From a checkpoint of a small transformer trained on Wikipedia: 16 layers, vocabulary 7247.
Each number is 50 + 12 x the weight over its row's rms, rounded and kept within 0 to 99. Layers, rows and columns count from 0. The size before them is the row's rms in percent of the matrix's.

# down: layer 11 MLP down (transposed), 768x96, rms 0.0855, rows 3-38, columns 0-95
# up: layer 11 MLP up, 768x96, rms 0.1, rows 4-39, columns 0-95
down3 090:31 64 56 41 63 55 38 77 59 51 71 46 28 44 67 63 48 40 52 44 57 59 64 50 67 37 52 52 71 63 26 55 62 49 48 59 39 33 44 52 52 27 66 37 46 55 32 52 32 60 30 73 28 48 47 49 53 38 72 49 43 45 52 60 37 46 35 50 43 65 70 65 67 40 42 50 44 45 43 39 41 67 59 51 61 49 49 27 39 38 49 62 44 56 62 45
up4 094:43 62 64 39 52 34 37 33 44 53 65 52 35 22 56 40 44 56 46 46 54 58 37 46 56 38 57 57 36 78 37 48 58 47 36 40 42 43 51 33 58 45 49 63 57 56 62 54 48 66 53 45 53 44 66 56 55 68 45 44 79 70 80 58 46 45 32 33 49 34 57 37 61 42 64 54 48 46 47 49 45 49 67 30 40 46 48 53 63 34 67 70 57 29 80 53
down4 090:64 30 50 43 68 44 64 68 61 68 27 63 50 67 61 73 46 55 50 52 68 21 37 51 31 31 66 46 63 45 56 55 36 41 55 59 47 61 45 51 43 49 54 32 52 61 40 32 52 49 52 55 42 53 56 59 67 52 56 29 53 36 47 56 50 28 67 65 77 54 44 31 45 63 34 53 38 51 47 64 51 64 54 38 50 58 43 37 51 45 36 60 67 30 32 56
up5 099:40 43 76 53 47 61 38 44 54 49 47 67 39 42 57 69 51 62 43 42 41 69 45 40 47 61 57 33 60 64 62 26 38 61 57 52 42 25 84 67 57 53 52 55 41 48 58 32 27 49 71 67 46 39 50 35 41 43 35 58 54 51 51 60 61 27 38 54 39 64 45 42 53 59 58 45 67 25 53 51 47 47 36 47 39 35 64 36 47 37 42 66 33 45 46 39
down5 090:56 44 60 32 44 45 70 71 70 39 56 46 58 66 47 51 57 64 73 25 54 56 48 62 54 63 64 35 37 53 44 56 45 49 41 34 56 43 58 58 53 52 24 58 60 35 48 41 68 54 27 56 39 47 65 48 36 66 34 49 57 63 46 50 50 46 45 23 38 42 66 53 37 60 44 37 55 64 33 29 17 54 67 58 70 59 46 49 45 45 55 58 31 59 54 51
up6 100:51 52 82 35 54 58 27 47 45 63 61 57 47 30 55 55 32 60 40 35 53 59 46 55 39 48 57 52 68 49 69 55 40 47 59 51 34 44 62 57 41 46 48 45 51 57 56 37 56 63 39 63 41 45 37 39 64 17 38 47 41 52 72 41 37 23 28 63 57 35 40 63 53 60 56 52 70 44 62 59 42 37 61 32 68 66 73 51 64 50 37 48 65 58 40 46
down6 108:43 49 34 52 18 40 77 44 44 63 41 72 47 41 41 36 56 57 62 43 51 56 51 73 55 68 42 36 21 64 40 55 52 40 59 37 58 42 52 61 45 47 43 62 48 50 46 53 28 39 47 42 45 56 52 65 56 52 72 52 39 55 56 27 47 46 57 71 73 45 66 55 43 45 58 73 76 70 45 50 45 40 44 50 47 56 43 33 51 42 53 50 32 62 41 30
up7 090:75 59 60 55 43 39 59 30 55 43 56 57 30 74 36 48 28 52 54 30 54 60 48 47 50 72 50 41 50 60 55 48 56 40 45 65 48 27 62 70 60 53 56 42 40 48 68 68 42 56 27 40 69 53 73 77 45 58 45 38 51 33 49 52 39 59 54 20 41 61 57 66 48 68 50 49 36 30 58 54 65 64 47 50 33 55 52 54 50 50 43 47 38 60 60 41
down7 082:54 42 53 64 32 38 43 44 40 71 53 61 81 26 52 52 41 51 42 71 57 60 48 44 47 34 42 51 63 35 49 38 39 67 71 41 57 77 52 41 51 41 63 52 58 71 46 44 58 41 52 68 35 69 44 37 62 54 45 46 37 49 48 61 47 42 55 68 69 63 36 45 44 23 25 42 53 59 51 56 56 35 47 34 44 48 61 41 45 66 70 33 51 35 53 61
up8 098:48 69 45 41 63 51 57 55 41 55 50 56 44 31 39 50 36 49 36 51 55 51 57 43 47 57 40 44 55 54 56 30 56 48 37 63 49 46 64 63 50 38 54 53 55 67 48 62 60 65 16 59 65 67 52 48 41 68 22 38 26 58 70 63 48 47 47 31 35 66 44 40 43 41 81 81 52 46 59 57 63 63 52 53 22 46 34 55 49 48 50 51 53 26 51 46
down8 095:48 69 19 41 56 42 36 28 59 43 33 61 42 38 42 70 48 55 29 50 37 53 33 60 48 41 47 42 70 37 56 52 45 64 47 52 42 62 69 67 53 57 56 54 40 49 46 61 24 77 47 39 73 62 53 34 40 53 43 45 79 57 51 53 66 50 46 64 41 36 59 48 43 53 45 65 32 36 58 69 47 48 58 36 36 40 61 49 53 58 53 53 65 45 38 70
up9 095:49 54 56 62 61 55 65 71 37 69 36 79 53 60 45 41 39 42 38 41 60 43 55 64 44 65 53 43 61 33 62 32 29 54 61 43 35 37 50 24 56 52 59 53 67 58 49 55 38 44 54 41 56 38 61 56 30 61 35 50 70 56 32 35 63 63 61 38 44 52 41 68 45 71 47 58 42 55 36 52 77 56 53 52 53 37 32 36 64 35 37 43 62 39 37 52
down9 089:56 58 45 46 63 42 71 51 81 58 48 52 47 37 59 62 59 64 44 53 56 43 58 64 37 51 33 50 45 65 32 54 46 36 39 49 30 55 53 50 62 41 62 66 36 50 47 57 48 50 21 60 73 46 53 41 51 31 25 60 40 46 37 68 41 56 31 22 65 38 61 51 45 46 65 43 51 32 64 52 59 51 52 69 44 41 55 48 26 39 62 46 48 42 79 47
up10 090:57 70 78 70 50 62 48 34 62 83 39 36 58 36 58 57 47 35 21 48 70 53 47 43 34 55 46 47 37 44 42 52 39 68 42 73 34 48 69 30 48 60 56 41 24 66 67 42 24 49 37 46 40 45 47 50 34 57 51 44 51 54 58 60 54 56 59 57 42 61 43 39 58 44 49 52 69 41 41 46 60 48 39 49 41 46 54 44 45 44 36 70 38 53 46 36
down10 079:52 34 50 44 30 50 48 50 32 46 57 73 50 57 51 32 68 65 61 44 53 48 34 57 63 63 64 38 42 62 63 52 77 39 31 52 74 41 47 53 43 47 32 47 60 36 43 48 47 46 57 37 51 43 60 41 39 43 41 68 40 44 43 40 42 53 27 42 34 64 59 57 57 55 61 33 46 21 47 45 50 81 67 67 51 54 29 49 44 54 71 52 48 71 40 62
up11 105:30 41 41 70 58 74 25 41 52 74 46 59 45 67 67 46 34 68 36 37 71 53 33 35 54 61 45 44 51 54 70 45 50 68 43 60 52 60 44 43 34 60 54 53 49 52 54 45 45 42 58 53 53 56 56 52 38 84 54 33 66 73 64 28 39 34 22 55 50 33 49 43 49 49 49 56 61 35 63 59 45 47 38 41 41 72 52 47 57 49 51 46 49 42 61 53
down11 099:43 32 40 34 59 33 38 51 57 61 33 51 36 55 47 68 57 54 27 59 39 32 31 57 41 57 33 41 55 65 57 37 58 53 54 61 54 28 72 36 67 60 57 54 41 63 52 70 58 31 25 44 62 51 40 46 56 47 35 63 38 58 68 54 49 30 53 42 58 57 55 66 67 71 54 52 56 34 59 61 48 69 61 44 46 58 39 47 67 60 66 44 52 46 25 50
up12 113:31 72 44 46 61 66 43 46 54 36 30 54 18 29 58 65 45 55 42 50 41 65 42 46 42 75 50 35 53 70 62 38 47 48 43 51 63 34 39 35 35 29 53 61 43 58 62 41 11 45 44 48 67 42 55 49 55 65 58 43 63 47 44 56 62 39 49 43 64 62 30 36 53 58 50 64 58 40 57 49 67 51 72 55 48 58 51 42 55 47 23 45 48 55 45 51
down12 100:59 64 48 34 79 48 73 62 50 49 68 48 49 49 35 33 69 45 53 60 69 59 43 71 50 32 51 52 63 41 51 53 46 58 38 47 36 69 46 38 36 42 59 56 59 48 41 56 25 40 47 53 24 56 45 64 46 59 38 51 61 42 64 70 49 47 40 54 61 39 61 72 69 48 65 49 26 42 36 46 28 50 66 42 37 45 57 41 39 42 46 45 32 27 54 57
up13 102:40 49 21 28 51 58 39 39 42 39 38 64 36 48 49 42 34 49 39 53 39 46 46 26 37 62 43 34 39 57 63 41 49 54 56 70 42 61 44 37 45 56 43 33 52 73 59 56 34 52 15 53 54 51 60 64 53 64 35 50 48 75 60 43 43 55 61 55 61 37 58 55 72 49 58 74 57 39 35 49 53 61 55 53 36 53 61 28 63 53 37 57 36 54 61 70
down13 102:81 46 45 68 45 34 41 61 40 47 45 39 57 35 51 42 54 44 60 69 45 43 48 61 50 38 39 58 56 43 41 62 37 91 78 41 42 48 63 51 52 59 63 62 59 39 55 60 48 75 13 47 46 42 37 38 62 59 41 59 62 85 46 62 43 44 60 42 44 50 46 60 54 49 48 40 41 54 39 47 43 51 38 36 40 58 55 55 41 49 29 56 52 44 48 56
up14 111:34 65 33 56 18 55 59 66 32 36 40 44 50 41 73 47 41 56 42 26 38 58 28 54 53 55 61 41 65 73 55 44 41 60 45 49 53 43 39 53 52 68 41 53 31 56 74 35 23 64 57 32 55 45 32 50 59 46 40 52 52 52 48 65 48 43 45 58 38 28 46 52 37 56 52 74 50 74 40 53 62 42 69 46 52 47 52 52 43 53 70 68 58 47 58 53
down14 116:48 49 48 58 47 58 60 58 65 36 64 56 43 57 63 46 69 51 47 58 37 75 31 55 54 59 60 49 47 47 34 47 59 46 34 41 51 58 58 54 42 36 36 51 24 44 40 53 36 59 50 50 40 50 66 43 39 54 70 64 57 64 50 52 48 37 48 39 73 57 19 55 60 68 45 49 60 49 25 50 55 61 19 53 58 72 49 36 15 55 57 57 58 26 40 57
up15 098:43 56 71 50 45 68 31 57 52 52 33 43 49 57 37 45 48 37 31 49 66 53 53 56 59 44 45 46 44 43 38 30 40 58 69 51 37 49 78 42 47 51 76 58 45 60 64 55 73 54 32 25 81 37 59 50 49 49 69 47 42 56 47 56 61 44 54 38 56 61 62 48 64 51 83 42 54 49 31 63 38 60 38 40 51 71 53 62 56 29 45 49 59 43 37 46
down15 112:30 56 28 53 66 40 54 52 77 66 29 35 47 46 47 50 59 77 42 43 54 57 48 61 66 48 59 31 37 55 50 60 49 44 51 66 72 61 44 73 28 39 48 40 38 44 53 48 39 60 59 44 55 46 54 38 40 33 56 43 65 46 52 66 43 50 55 51 50 51 55 50 40 78 35 50 42 43 57 26 49 34 39 73 39 65 43 38 85 49 41 58 50 50 60 48
up16 093:53 39 50 17 24 54 55 51 49 49 44 43 38 80 46 71 41 67 42 39 39 63 55 39 58 49 54 62 53 28 51 45 50 53 47 56 43 35 56 31 36 44 53 36 53 48 66 63 56 52 24 48 52 44 66 61 46 49 54 36 46 50 45 68 52 42 37 58 43 58 41 37 42 28 66 75 56 48 49 61 49 26 45 53 47 46 79 63 73 62 50 52 56 40 39 31
down16 097:49 49 47 32 52 74 50 64 42 59 56 64 66 43 33 46 51 33 55 62 61 60 35 51 37 64 34 42 47 53 23 48 55 38 42 36 85 41 53 63 44 27 36 57 62 47 40 57 57 46 64 45 22 53 59 50 63 61 60 49 52 55 45 21 40 30 29 46 69 60 48 57 41 64 49 52 50 33 64 51 56 56 67 38 51 73 48 61 38 41 51 58 45 50 56 62
up17 092:50 54 64 72 53 50 41 39 42 50 54 48 23 45 59 54 55 41 30 44 43 49 56 43 26 52 50 39 58 55 35 44 51 51 34 32 46 48 46 48 80 62 59 47 34 62 61 57 50 47 40 46 54 43 77 56 46 43 75 37 54 59 50 55 62 37 70 55 65 60 46 46 67 41 76 60 49 59 35 66 34 42 53 32 59 40 58 43 55 46 31 85 65 35 58 59
down17 095:59 49 35 42 64 38 43 52 65 45 50 51 55 58 45 34 46 54 47 53 64 15 50 65 68 63 36 63 52 56 35 44 40 46 56 75 44 37 43 49 69 59 44 70 59 36 47 55 53 53 72 54 51 40 47 46 44 33 49 57 46 51 48 36 37 73 22 57 35 54 58 55 33 47 71 55 41 55 64 15 21 49 59 57 57 46 55 47 44 57 49 51 50 71 31 57
up18 102:42 38 40 30 48 75 28 76 41 61 46 49 53 67 48 44 50 53 44 49 60 79 53 51 62 52 75 54 46 47 41 37 54 69 43 53 60 50 46 60 37 37 57 67 46 49 52 49 58 44 65 39 51 54 42 61 51 48 46 26 45 50 36 45 32 45 40 32 67 32 43 59 50 15 56 74 28 64 41 47 52 44 61 46 44 57 53 59 53 43 57 57 58 45 66 79
down18 100:48 54 35 58 51 44 47 54 72 41 59 40 48 57 63 44 67 50 55 46 48 48 70 22 50 28 52 45 38 59 59 59 63 76 47 58 56 52 41 59 69 36 52 52 70 77 42 49 70 39 44 50 31 78 56 57 44 59 34 31 49 42 43 35 46 40 35 41 61 44 40 32 37 54 47 55 54 49 47 59 16 46 70 32 47 59 48 68 48 60 55 44 48 58 67 59
up19 107:56 65 57 46 47 47 32 51 68 57 49 67 30 39 42 36 41 39 36 53 58 61 39 71 41 82 68 48 45 53 52 45 38 51 47 68 55 58 58 63 59 57 53 32 44 63 53 55 27 41 56 36 58 42 30 49 43 66 39 62 41 34 30 30 57 31 37 42 62 38 38 58 66 67 74 53 54 42 37 61 57 69 50 49 39 63 50 53 77 45 51 64 44 57 45 58
down19 115:38 26 70 55 52 72 53 46 65 64 43 47 53 75 44 45 39 58 44 28 70 65 49 65 42 50 29 52 25 47 55 51 43 29 36 41 31 51 68 51 33 48 62 73 49 51 44 58 43 50 75 67 37 58 56 52 48 69 43 60 42 33 52 22 41 47 70 72 44 52 35 49 43 42 55 53 49 43 59 60 45 55 40 46 75 55 48 44 48 47 45 48 60 43 58 42
up20 111:66 48 48 45 36 52 47 56 41 50 70 53 47 46 71 54 43 47 44 47 58 53 54 60 59 70 45 09 50 73 53 30 35 49 52 28 41 48 75 43 41 43 49 69 48 67 42 59 45 46 43 31 67 55 53 51 44 67 59 21 54 56 43 30 44 31 46 47 54 49 40 54 47 41 70 73 51 57 30 51 54 32 38 41 37 45 58 27 39 54 46 54 44 66 48 59
down20 124:49 47 43 32 57 34 53 54 73 25 45 57 43 63 52 48 52 69 57 45 42 51 39 36 59 64 64 69 56 36 38 43 60 47 37 56 62 58 58 47 51 34 76 46 58 34 55 55 43 53 21 58 35 65 71 38 61 43 49 46 52 21 47 69 65 45 44 32 49 40 38 42 52 51 57 25 37 25 47 55 56 67 52 48 36 51 53 54 66 71 58 43 56 70 53 60
up21 108:55 47 44 38 41 65 48 66 33 50 46 46 57 72 67 43 48 53 46 34 37 42 38 58 46 31 74 49 75 31 49 48 59 63 54 51 72 34 68 71 71 56 41 43 23 68 29 60 44 36 37 47 41 40 38 46 43 57 56 40 61 68 49 50 51 48 51 51 48 50 43 59 52 29 73 57 40 55 20 34 48 44 58 37 46 58 47 36 54 46 39 58 42 43 58 30
down21 118:71 42 28 39 76 63 63 43 46 43 35 48 46 43 46 39 37 66 65 55 58 70 42 56 60 43 56 56 60 45 35 47 75 63 55 35 60 37 56 49 62 71 60 59 42 45 35 23 38 45 56 38 44 54 45 44 49 57 49 34 66 60 47 59 29 43 58 64 32 36 39 40 59 34 57 64 37 66 57 46 23 47 64 41 53 47 55 67 56 52 51 28 55 58 72 53
up22 100:39 72 58 51 49 56 58 57 47 48 49 57 41 29 51 68 39 66 71 55 37 54 37 38 75 32 60 45 52 56 51 49 48 51 51 36 42 29 44 53 56 61 52 37 53 56 46 21 37 69 75 37 52 49 52 63 56 39 21 44 71 41 37 56 36 60 36 42 62 33 28 53 62 53 65 71 56 37 33 54 45 46 65 42 36 42 46 46 43 57 39 33 59 64 56 37
down22 091:53 57 46 65 67 39 58 41 70 33 36 65 41 61 26 45 79 36 58 46 35 42 45 51 38 68 76 51 39 48 37 55 24 40 81 49 64 53 47 43 35 50 29 60 51 34 59 40 55 54 77 46 58 38 53 48 45 51 52 55 46 60 46 29 51 65 46 25 58 49 57 60 53 45 47 34 56 51 61 50 38 41 55 63 44 55 51 29 59 48 42 48 66 70 56 55
up23 104:52 57 55 51 61 54 51 72 42 44 42 62 29 36 36 40 42 40 47 31 47 71 51 49 48 68 63 14 50 46 92 31 34 70 71 42 42 43 52 44 47 51 46 42 42 55 58 44 52 34 36 51 52 55 70 66 45 45 53 54 63 54 30 52 30 54 51 54 49 38 35 47 60 37 47 39 58 38 57 41 44 24 54 24 47 55 46 39 51 55 37 52 56 59 45 64
down23 098:59 64 62 50 59 45 54 47 53 64 59 49 36 46 38 62 70 56 52 57 40 60 83 61 25 69 53 64 38 67 41 47 41 44 31 48 48 27 56 48 62 48 54 69 60 38 41 59 53 47 54 54 44 46 61 45 36 60 42 58 49 53 28 46 42 60 38 37 60 09 43 57 44 56 51 35 49 49 35 20 42 51 48 67 57 47 46 56 66 43 35 73 51 59 42 35
up24 109:33 32 39 53 43 69 28 41 48 50 25 62 52 70 68 54 44 67 41 44 39 51 59 54 63 48 65 39 53 57 62 50 58 57 39 64 57 51 82 42 64 52 33 40 58 49 58 43 24 67 41 59 41 50 56 43 54 52 35 64 48 55 63 45 45 46 29 47 43 35 46 65 46 54 59 68 34 46 51 60 49 35 51 09 51 58 49 51 59 56 72 59 51 71 46 54
down24 107:44 51 65 45 39 31 53 38 55 43 38 58 55 63 65 51 47 47 66 40 40 77 62 72 64 47 49 54 53 54 40 58 42 39 55 48 68 39 42 51 30 59 50 57 41 93 42 29 63 52 53 35 53 36 56 51 27 54 27 50 54 51 67 67 54 46 62 57 46 48 47 40 64 35 50 45 37 42 58 53 49 52 57 60 81 54 51 30 37 47 54 34 37 28 40 47
up25 111:61 66 72 38 39 55 52 43 55 30 66 48 43 61 50 39 40 44 37 57 34 47 38 45 51 51 53 24 37 75 51 65 39 59 46 68 61 46 70 51 51 72 61 76 39 51 70 58 38 50 54 41 39 55 66 74 50 51 55 52 60 59 39 66 35 23 44 68 69 47 26 37 59 47 43 52 37 61 52 48 51 55 53 45 29 35 59 39 58 34 38 49 61 49 56 55
down25 116:51 43 59 42 49 53 54 65 57 30 58 74 50 60 51 46 43 46 58 42 26 66 41 46 72 37 44 46 54 41 19 59 58 32 49 37 71 47 37 44 71 39 44 56 46 58 52 39 41 58 40 34 63 70 32 46 57 57 34 47 73 56 59 52 55 44 31 63 58 60 53 42 57 62 53 60 48 38 47 72 24 61 68 35 41 31 45 45 33 45 65 48 66 66 59 52
up26 117:53 73 49 49 28 53 31 63 49 47 36 54 56 38 43 65 27 65 48 51 65 61 66 62 51 54 48 57 51 32 80 52 32 35 53 47 42 41 50 54 70 49 59 34 41 45 50 61 56 60 58 55 59 45 59 51 59 59 46 53 43 40 50 62 23 31 64 63 51 62 51 52 41 48 51 54 49 32 55 50 52 66 66 13 33 54 51 77 65 47 50 53 62 55 42 23
down26 127:32 51 54 49 35 61 57 61 59 61 53 53 55 39 36 68 66 50 35 57 63 60 35 42 32 49 58 20 58 32 64 47 68 40 58 39 75 58 40 57 39 51 40 33 52 37 52 35 74 60 59 47 58 51 54 54 63 51 39 63 59 54 36 56 68 58 60 36 30 33 49 52 40 57 61 35 76 38 68 28 56 37 46 49 63 56 37 51 40 44 41 58 49 54 61 26
up27 095:52 56 64 34 56 56 45 52 29 43 39 43 53 75 49 70 39 76 42 45 40 54 46 53 66 50 77 61 51 71 55 48 37 44 61 38 59 47 66 51 46 53 52 38 37 56 35 40 55 56 52 23 36 43 51 66 67 51 43 59 49 56 54 51 32 43 39 60 68 55 53 45 34 36 63 34 29 57 56 46 34 38 52 29 13 44 73 58 51 50 42 45 43 45 53 36
down27 098:41 33 55 48 35 65 40 60 49 73 45 44 54 40 48 37 55 50 58 26 69 67 43 66 40 50 45 70 52 35 38 34 39 43 42 65 52 48 62 39 42 47 63 50 68 42 32 48 55 48 26 49 51 36 77 38 38 41 38 44 53 55 52 42 53 45 22 49 41 42 87 59 49 70 59 57 56 41 69 32 46 57 32 69 50 59 47 41 44 43 53 52 51 67 44 66
up28 088:42 54 40 37 42 55 43 39 53 38 16 59 51 61 38 54 55 27 44 35 77 48 56 59 33 45 53 42 55 67 54 57 47 66 50 52 43 31 57 66 37 33 40 51 38 69 69 77 48 38 57 62 74 67 60 43 43 41 54 44 55 53 26 39 40 41 50 62 63 24 47 50 33 50 51 56 49 27 43 49 74 61 61 51 46 50 40 34 53 55 44 45 60 50 63 44
down28 080:60 44 65 49 63 59 53 51 39 71 48 47 41 33 52 50 39 56 52 48 63 62 48 29 39 44 34 54 42 28 58 39 52 45 37 44 52 57 52 30 48 49 56 36 36 72 33 45 51 43 59 37 38 40 53 63 75 56 46 61 47 65 68 76 70 56 61 46 52 54 41 46 41 60 49 51 38 67 37 43 58 59 36 51 53 11 52 41 36 48 51 36 40 66 67 82
up29 108:50 42 68 55 50 60 18 64 57 45 54 50 37 55 49 35 28 57 30 56 48 55 52 49 31 81 43 56 53 75 36 27 39 40 41 67 65 45 56 55 46 55 59 42 46 54 58 64 44 41 43 32 89 38 48 74 50 56 51 48 41 51 45 56 27 38 54 38 62 44 56 31 47 58 45 46 36 42 31 60 65 61 48 52 48 52 68 37 64 40 54 52 43 47 52 39
down29 150:66 48 49 57 55 30 47 64 44 34 57 65 41 50 47 51 51 46 31 75 52 48 62 60 68 44 38 58 45 56 45 49 48 36 52 44 59 42 36 62 18 29 38 42 60 65 48 53 54 69 45 68 69 57 55 46 59 73 52 53 54 64 38 49 29 53 71 49 40 59 61 39 38 37 50 33 47 45 56 54 27 65 78 44 58 56 65 60 37 40 35 45 49 50 63 21
up30 084:74 45 81 57 40 57 64 28 44 63 44 55 45 24 38 44 47 61 45 57 66 55 59 50 51 62 36 58 61 39 62 40 58 69 53 60 57 56 49 38 54 60 56 38 39 49 64 32 49 38 33 36 36 45 54 41 50 59 43 61 56 51 56 40 53 59 55 58 31 52 47 32 54 45 50 50 54 59 49 77 63 37 61 46 23 42 55 66 62 52 57 40 67 36 89 38
down30 072:43 34 52 40 53 54 40 46 43 51 48 51 44 72 60 57 41 49 43 65 54 73 38 50 54 47 64 36 58 35 59 49 34 49 54 61 56 59 50 65 20 45 71 42 31 97 40 51 40 50 58 40 63 41 35 66 31 57 71 60 32 57 42 49 57 35 39 59 52 60 55 52 44 74 56 40 46 49 52 52 58 53 51 18 59 49 59 31 43 38 43 58 50 43 40 52
up31 101:51 45 47 35 60 75 24 63 54 50 54 36 27 28 51 34 50 54 65 55 80 69 46 52 60 52 44 24 61 63 49 45 41 43 38 45 21 52 51 38 69 56 52 37 54 56 59 51 47 48 51 58 68 32 47 42 62 46 56 43 32 60 50 49 67 31 48 58 71 57 38 38 42 52 69 55 35 24 45 54 67 48 58 38 37 52 44 43 41 60 54 58 62 52 50 35
down31 113:60 57 39 51 58 59 61 63 44 52 79 35 41 31 49 55 69 60 51 52 60 50 16 62 51 40 49 50 52 39 41 37 58 49 54 53 49 72 31 40 63 56 36 47 50 56 55 36 46 59 23 57 54 48 41 54 71 30 45 59 58 46 61 60 49 59 54 48 43 53 79 67 68 34 39 63 73 58 70 31 48 61 43 46 52 38 35 38 58 45 45 42 33 47 34 32
up32 101:10 29 55 51 57 72 52 56 45 24 43 47 50 45 63 42 50 72 34 43 45 47 43 58 63 62 47 42 55 58 34 46 37 36 59 40 55 38 54 47 54 58 60 53 56 60 51 58 43 62 48 53 54 50 58 56 47 44 48 52 44 73 49 50 59 43 49 24 51 18 37 45 49 72 81 54 61 48 33 49 67 55 63 35 41 37 57 68 75 45 60 49 52 49 59 32
down32 113:56 73 36 62 72 42 52 54 54 49 72 44 55 61 46 38 66 45 64 28 39 29 62 46 51 34 48 51 73 60 66 55 53 64 69 61 45 48 44 39 55 50 44 52 63 35 39 51 59 50 46 41 51 57 53 15 32 44 37 60 64 55 46 55 47 46 43 59 45 65 57 23 56 75 48 44 53 49 54 37 57 41 29 58 59 40 45 29 55 53 59 62 65 36 46 21
up33 107:30 38 44 40 35 52 60 51 52 45 51 63 18 43 61 44 39 56 56 37 72 67 43 30 52 55 73 44 44 53 48 37 36 52 49 57 46 39 51 48 47 37 38 55 47 53 45 46 30 60 37 42 74 39 42 50 42 39 42 50 69 61 59 47 51 50 35 44 42 41 31 59 66 35 82 60 56 25 47 45 71 55 56 53 45 64 70 33 71 38 55 32 52 43 69 57
down33 097:75 57 75 38 70 30 51 43 52 62 56 49 46 53 56 32 43 39 33 48 45 66 48 56 48 48 46 42 27 53 35 52 25 51 49 31 70 49 46 47 46 63 69 68 43 49 47 67 52 29 57 56 43 38 69 62 52 59 54 59 27 56 49 44 73 68 60 44 57 62 64 46 40 53 36 30 74 55 57 44 39 54 56 71 64 39 42 47 32 52 31 52 42 51 49 37
up34 105:48 65 56 35 56 68 45 58 40 48 37 50 49 38 41 50 58 43 51 43 34 50 41 48 61 55 57 64 61 66 65 43 12 45 18 44 46 49 55 63 53 51 66 26 51 42 42 34 36 46 62 43 60 33 49 58 51 48 38 39 54 36 34 50 37 13 47 48 46 46 57 45 59 71 46 50 75 50 48 60 71 38 49 37 58 55 59 55 70 40 67 56 69 47 45 38
down34 109:48 47 51 78 55 55 23 30 35 32 56 54 49 67 63 60 56 49 40 56 50 50 31 49 27 43 56 36 38 48 59 55 37 56 51 30 66 59 59 53 34 47 46 38 67 69 58 43 45 65 63 46 38 60 20 56 73 59 43 39 57 49 66 42 52 46 72 79 42 37 73 51 50 64 55 40 44 51 55 45 38 56 67 33 38 40 56 39 61 51 45 45 56 51 40 45
up35 098:62 51 59 47 56 47 39 49 42 40 36 39 63 28 59 52 26 47 51 49 42 54 44 31 68 47 54 65 57 52 44 55 59 36 52 52 60 40 50 59 62 61 41 33 45 63 31 55 48 40 61 62 55 57 50 64 38 37 40 54 46 59 08 60 56 30 56 49 73 62 63 52 53 67 56 55 48 41 22 63 45 60 68 31 17 63 40 52 67 57 47 40 50 33 42 50
down35 106:53 63 40 50 63 48 63 57 35 16 35 38 50 37 54 39 48 52 71 42 31 48 60 49 49 46 57 61 38 31 65 50 76 40 40 43 33 56 53 69 32 60 27 67 53 27 59 61 73 61 50 49 55 59 39 46 42 56 31 68 41 56 43 57 44 44 50 46 36 61 62 42 57 45 52 89 58 53 62 40 38 38 47 50 49 60 48 46 59 44 39 54 66 42 63 55
up36 095:52 68 68 70 38 64 44 38 34 50 26 54 72 24 64 46 52 57 45 50 49 53 53 46 63 43 62 41 62 49 80 50 44 62 42 35 37 53 56 66 51 45 47 76 55 59 55 60 34 63 42 45 31 38 42 75 42 49 46 62 79 30 40 43 52 50 49 18 65 51 43 37 50 33 51 40 44 43 26 41 51 50 45 47 40 43 48 45 40 52 57 46 55 48 34 48
down36 093:57 47 51 48 53 47 36 33 53 59 36 40 51 41 64 48 46 46 63 66 20 27 72 25 40 51 41 49 46 45 64 48 72 52 44 62 51 29 80 43 48 46 53 65 54 63 28 45 31 43 56 56 51 31 45 58 67 49 50 44 47 51 69 51 52 47 39 63 71 59 36 45 51 54 42 70 29 63 52 60 59 66 63 51 37 71 54 33 52 35 67 39 53 60 48 56
up37 110:48 41 57 66 46 55 28 32 49 62 44 51 49 63 53 57 51 65 40 36 56 47 47 55 61 41 49 44 60 58 70 38 23 64 33 49 41 60 74 45 55 56 77 37 43 41 58 35 50 42 67 53 47 39 68 75 30 58 43 50 50 46 51 69 53 28 47 47 65 57 36 43 60 52 48 48 35 56 56 55 37 65 50 33 37 34 53 60 58 63 38 27 75 44 78 55
down37 119:42 47 28 58 59 56 49 56 77 48 56 48 53 43 59 55 43 55 51 49 29 30 56 12 39 67 48 45 38 62 79 28 50 38 70 41 46 32 53 19 48 62 58 71 46 48 51 40 52 31 39 40 53 53 57 40 41 51 39 70 39 49 66 52 54 52 44 46 60 62 63 63 58 56 63 41 62 25 57 54 57 39 62 55 50 48 52 32 44 55 38 43 65 61 42 62
up38 087:46 53 58 84 43 49 46 58 51 49 19 56 46 61 67 61 40 42 53 44 45 30 55 32 31 60 66 48 49 47 38 51 49 60 30 54 58 53 73 59 67 57 52 63 53 59 64 62 60 39 59 33 51 29 55 65 57 62 68 51 52 53 27 49 42 43 73 57 57 40 52 47 30 65 54 43 33 30 46 45 32 50 73 48 49 47 55 49 54 25 35 58 48 32 44 49
down38 082:62 60 61 33 48 60 52 54 46 65 61 68 49 49 42 53 55 46 47 41 46 38 36 62 22 53 39 60 41 36 53 42 16 33 62 55 46 25 54 27 52 66 34 57 42 33 58 39 65 41 63 28 58 52 47 59 59 41 42 35 73 51 45 65 71 54 56 51 40 44 31 59 35 48 56 43 47 78 55 48 52 49 37 58 53 66 32 58 48 50 61 54 55 75 48 63
up39 091:44 50 56 56 49 50 51 38 28 49 64 59 34 40 44 46 49 34 57 35 43 45 40 43 63 64 41 47 63 54 73 45 48 49 48 34 59 52 50 50 36 70 72 53 42 66 38 22 58 57 32 26 56 34 61 49 69 43 50 48 46 62 56 43 46 67 23 42 45 35 59 45 63 49 47 59 47 54 52 67 55 29 44 49 47 58 44 44 52 51 45 82 64 48 90 52